Each number is 500 + 50 x the weight over its row's rms, rounded and kept within 0 to 999. Layers, rows and columns count from 0. Numbers have three digits each. The size before them is the row's rms in percent of the matrix's.

# layer 11 attention value, 32x64, rms 0.17, rows 24-31, columns 0-31
097:488595507504545498497553571521527483543624551496570488490540570466560560519398520521576474417554
094:490472408521520439483628571518505525439515534589435459455479446475464521462555524486494518556530
082:490560491576552389520470527390412471518509472529513530552477507556542447547551483498504494397560
075:544477385521555437455489475450521542493417445416518498438465498492506499591414507558497500456559
092:436478439543510421495461486562471479482496527394493454509382457558480471535480446511533538482473
129:438566511539475431551594500538497620470602542568470566472513524494581523565465549559443562557565
101:590497503534508484466399458567421456550505435421468432404431450547494477531482472401556497480414
096:406542537425491496518563571518513437548509403509555585499465485512503485487494412585379517525558
# layer 11 attention output (transposed), 64x64, rms 0.156, rows 24-31,56-63, columns 0-31
113:514543483537566535456538505562525473388527514497566531450468501485601519487440529536595457414544
096:518553415563544448477514512527535565477513501519462442460435406520378620498542468462572470441550
087:540563530585542546464548472476428513550520415441616474513466521530470478520569504553479450483494
094:571484447500482439488500530452477583457463470463413511470446475585522491612463443517487519405482
096:543498512538567475568499547566524503492483570389502508523445495445437527537443509487486524505531
121:426453464466452409468532437506497519535515451550495434489492501506524436554460502519357512491568
114:465492521527439469515465452527429527542573452495485561442469487549467520647539475489524571455412
101:494518430431560529534585427550537441557467445507558522441453491465573447501456502572373508506499
073:446474551600477459530579475429460536504398500529402563575505450587456447464551462464512499595427
098:502498537508440606537459460476449478468631456559536551530491498512517571531418508535433558565518
090:432469536428544584438471522505548514503482461557435474517455434471632429537389493516520600474404
082:523549526446512538525472562557524496573588459511438524494534547556568468490475459430460533625474
100:435526540513514476458518405438473491460518453569385509514526531436531483398496540560445447491425
092:510536444470425541511474565506471500441597513542488460592486483489553576469504515498625473556441
108:482540508526555522518480537391541470511370540560484523500485572468489471429476493556453392472561
079:540469552447531451572379555361412542576550491473488552536466546559442489399450508496475498493467
# layer 11 MLP up, 256x64, rms 0.169, rows 0-29, columns 0-31
109:575571534580587541574524476485477501451600519587533560479654519469491514618470521493488574511465
087:527526504438492477446557503497593518551399561451432587491522511417490495485551496397482541504553
102:534545403511543459479634475525517462573564543471510523523496543433510531464571564491612602513452
105:436495477478431471503475424512467439498497370465569490485449470461410437457407467358532516546463
107:530465503482512451455446519543457453415472538454459449508536551442383528528494565559433525556371
104:526452447520469488528556484437562419496555493465394486563505557480407559479590481532470514542547
111:473489431437453409488461434579475530451493458465399463517499499522455458498506471504583430499372
108:493464506481487479492428409505472530554429462535483536515414481532438549444526436360537545589495
103:499453454569513528556405473484468427514560438384383511520457476473446501448491533497444574563417
097:491468455470481559426426614529550492407488539521478532444541454446503445483558566474546529487512
100:561464493499579519439531428573486511512458435562489486465480505558528608539446596489489589598524
093:607463484488556568503500493491543459567513525455567547509481470472583507424571474552557498518470
101:490428551485470530509458525442496521480532416573430549534467557527503459498351467486421548491456
093:570477472579366406516539586483445491517497443474493493483462529611482502453532512477539471473538
096:573569556513520495560471520494582492504549521442478493509553518500462513452445545536513516481485
112:570497394403430404473559512453473409423421463454531495488454503509486450550460503517576492532509
090:610467455472431447441495357516444528458474490559587520534570517528432520489520447493442561472551
102:455480457563433479558542446481461509459446422366566459533592469494588438493528439500562454573408
106:498515483482530438565476555460493537490461426494540508537491548412486569553515489560466473539572
088:474473526505548525571432494465553545461562534413510506475456492409518565455546487578488466501467
097:507456469582420463503435553565484499553542489542480509453470507490532535461468570421552466465479
098:531364528475474533522465545458522565511432447479557458565499429463462481595561488433466648498478
096:534569481505420476453496503452512499537529560528624516516462484476574468415487564464543486476414
098:446465466469506490474494587592456514481462446554512494545478480535514503552503463535456465497533
096:523519582600482499526540436521541486458536406505637575474518640491519569483552505543491454522612
099:471505442413460516486512467496597417554439489541625471520514463415453432442415472518436472497462
091:495513568463542534429480521496493483510571510409450514471577515477460440521540424465514460508426
106:523558560509469415488512487430486504386528481469488474583488539544520490547592567487480562486464
117:525395488514487482547533536365515468463503454424456520477501491456473497534533495501449455520390
097:533563507503527426590551486428432524448498550548489540389584433485434463509514519576479438435531
# layer 11 MLP down (transposed), 256x64, rms 0.176, rows 0-28, columns 0-31
121:506562486496658538593481438525507497536536501445501454485530491496654518456572357557445466463538
098:513434464533428584525521511518387467500559463561498532444419498500493571428502461528471528466435
113:414542511531429559554540518460524502459550512602472437531450453598540502470528441506471435441467
095:483451510556479408469500533518542450485513483433529584471552401491566476399437562515468432448527
108:492476524481547541530481443477572445483532526514558525569470547464443471549525431556436459443535
108:537528484512513482511463514516488400575524512493494470499544534469499440573400563500444535392461
091:560450559472528567544475530427520536598438609518516591476460560563449536490516523467516543555492
102:463478462466546425400517503382445547477512459514515499444465465395453558512487535504521443544511
094:573423442526441540501530551555483526617468570466495448535459456423420453476464535453494459449451
087:407538502475503502578467531609471474523502474545477587500473426479511552465468475534598421446532
101:579563474613493540486515507465399537479509417545503508524507431533516549451548449459431457495455
085:535477580534545564492493479563525479512442420565544457435497454538619494455488449515629637539509
100:574469489469634615473522518523520482395561522518537465402468462448567488504493596584472476436561
090:445446545539513573486461480477600612563429499537505484523430547536465571519449524441517440463520
102:504571522509507449563468525529479517583538531521466464491450537457478411439434506458569415549569
109:513530439506378416511473503522436485532532402550521451506513477492508458529485550509571543428465
096:517423509454558566534464596504577507495541526600480445480508469554519451476450579567378511524538
102:512511501532462449562482538568508541563529419457433524441514470520535394513447477487579581448458
096:521558563557453472513519495490456530435507486506489530466539486420559452436560531612539575499478
095:496438517530525556415565482496488516572447557571542403488503594488465493514660566545455427523583
103:525543532472406489489496457472445479433537348497612500483454463553563545433531498476554488510514
106:485487513460509534525491499580504534631517482424467539432523629525499468493537493582582534415476
090:555616498475508488501494515470542443485539511499487534505431457404493446432490528508522400595586
098:474472555485498527493457560526554480457482483461453466497520556563376426494476461468526600551434
104:521531501475480483603555464572524498509441462532526598452471579518404497442532510518527421503466
102:560525558486450550410486419457457423464505507487468563576452537567508423558433450489489535567448
103:476577514491541516432512527516446594495483554556422525472472473484575445452595556408426553506478
104:469488466498463532472526533520567494484454501554509591364504559512422516486472467467514428438544
092:403515529507537466532494502473478510513543482548553504580476559538508470493503483523637469585553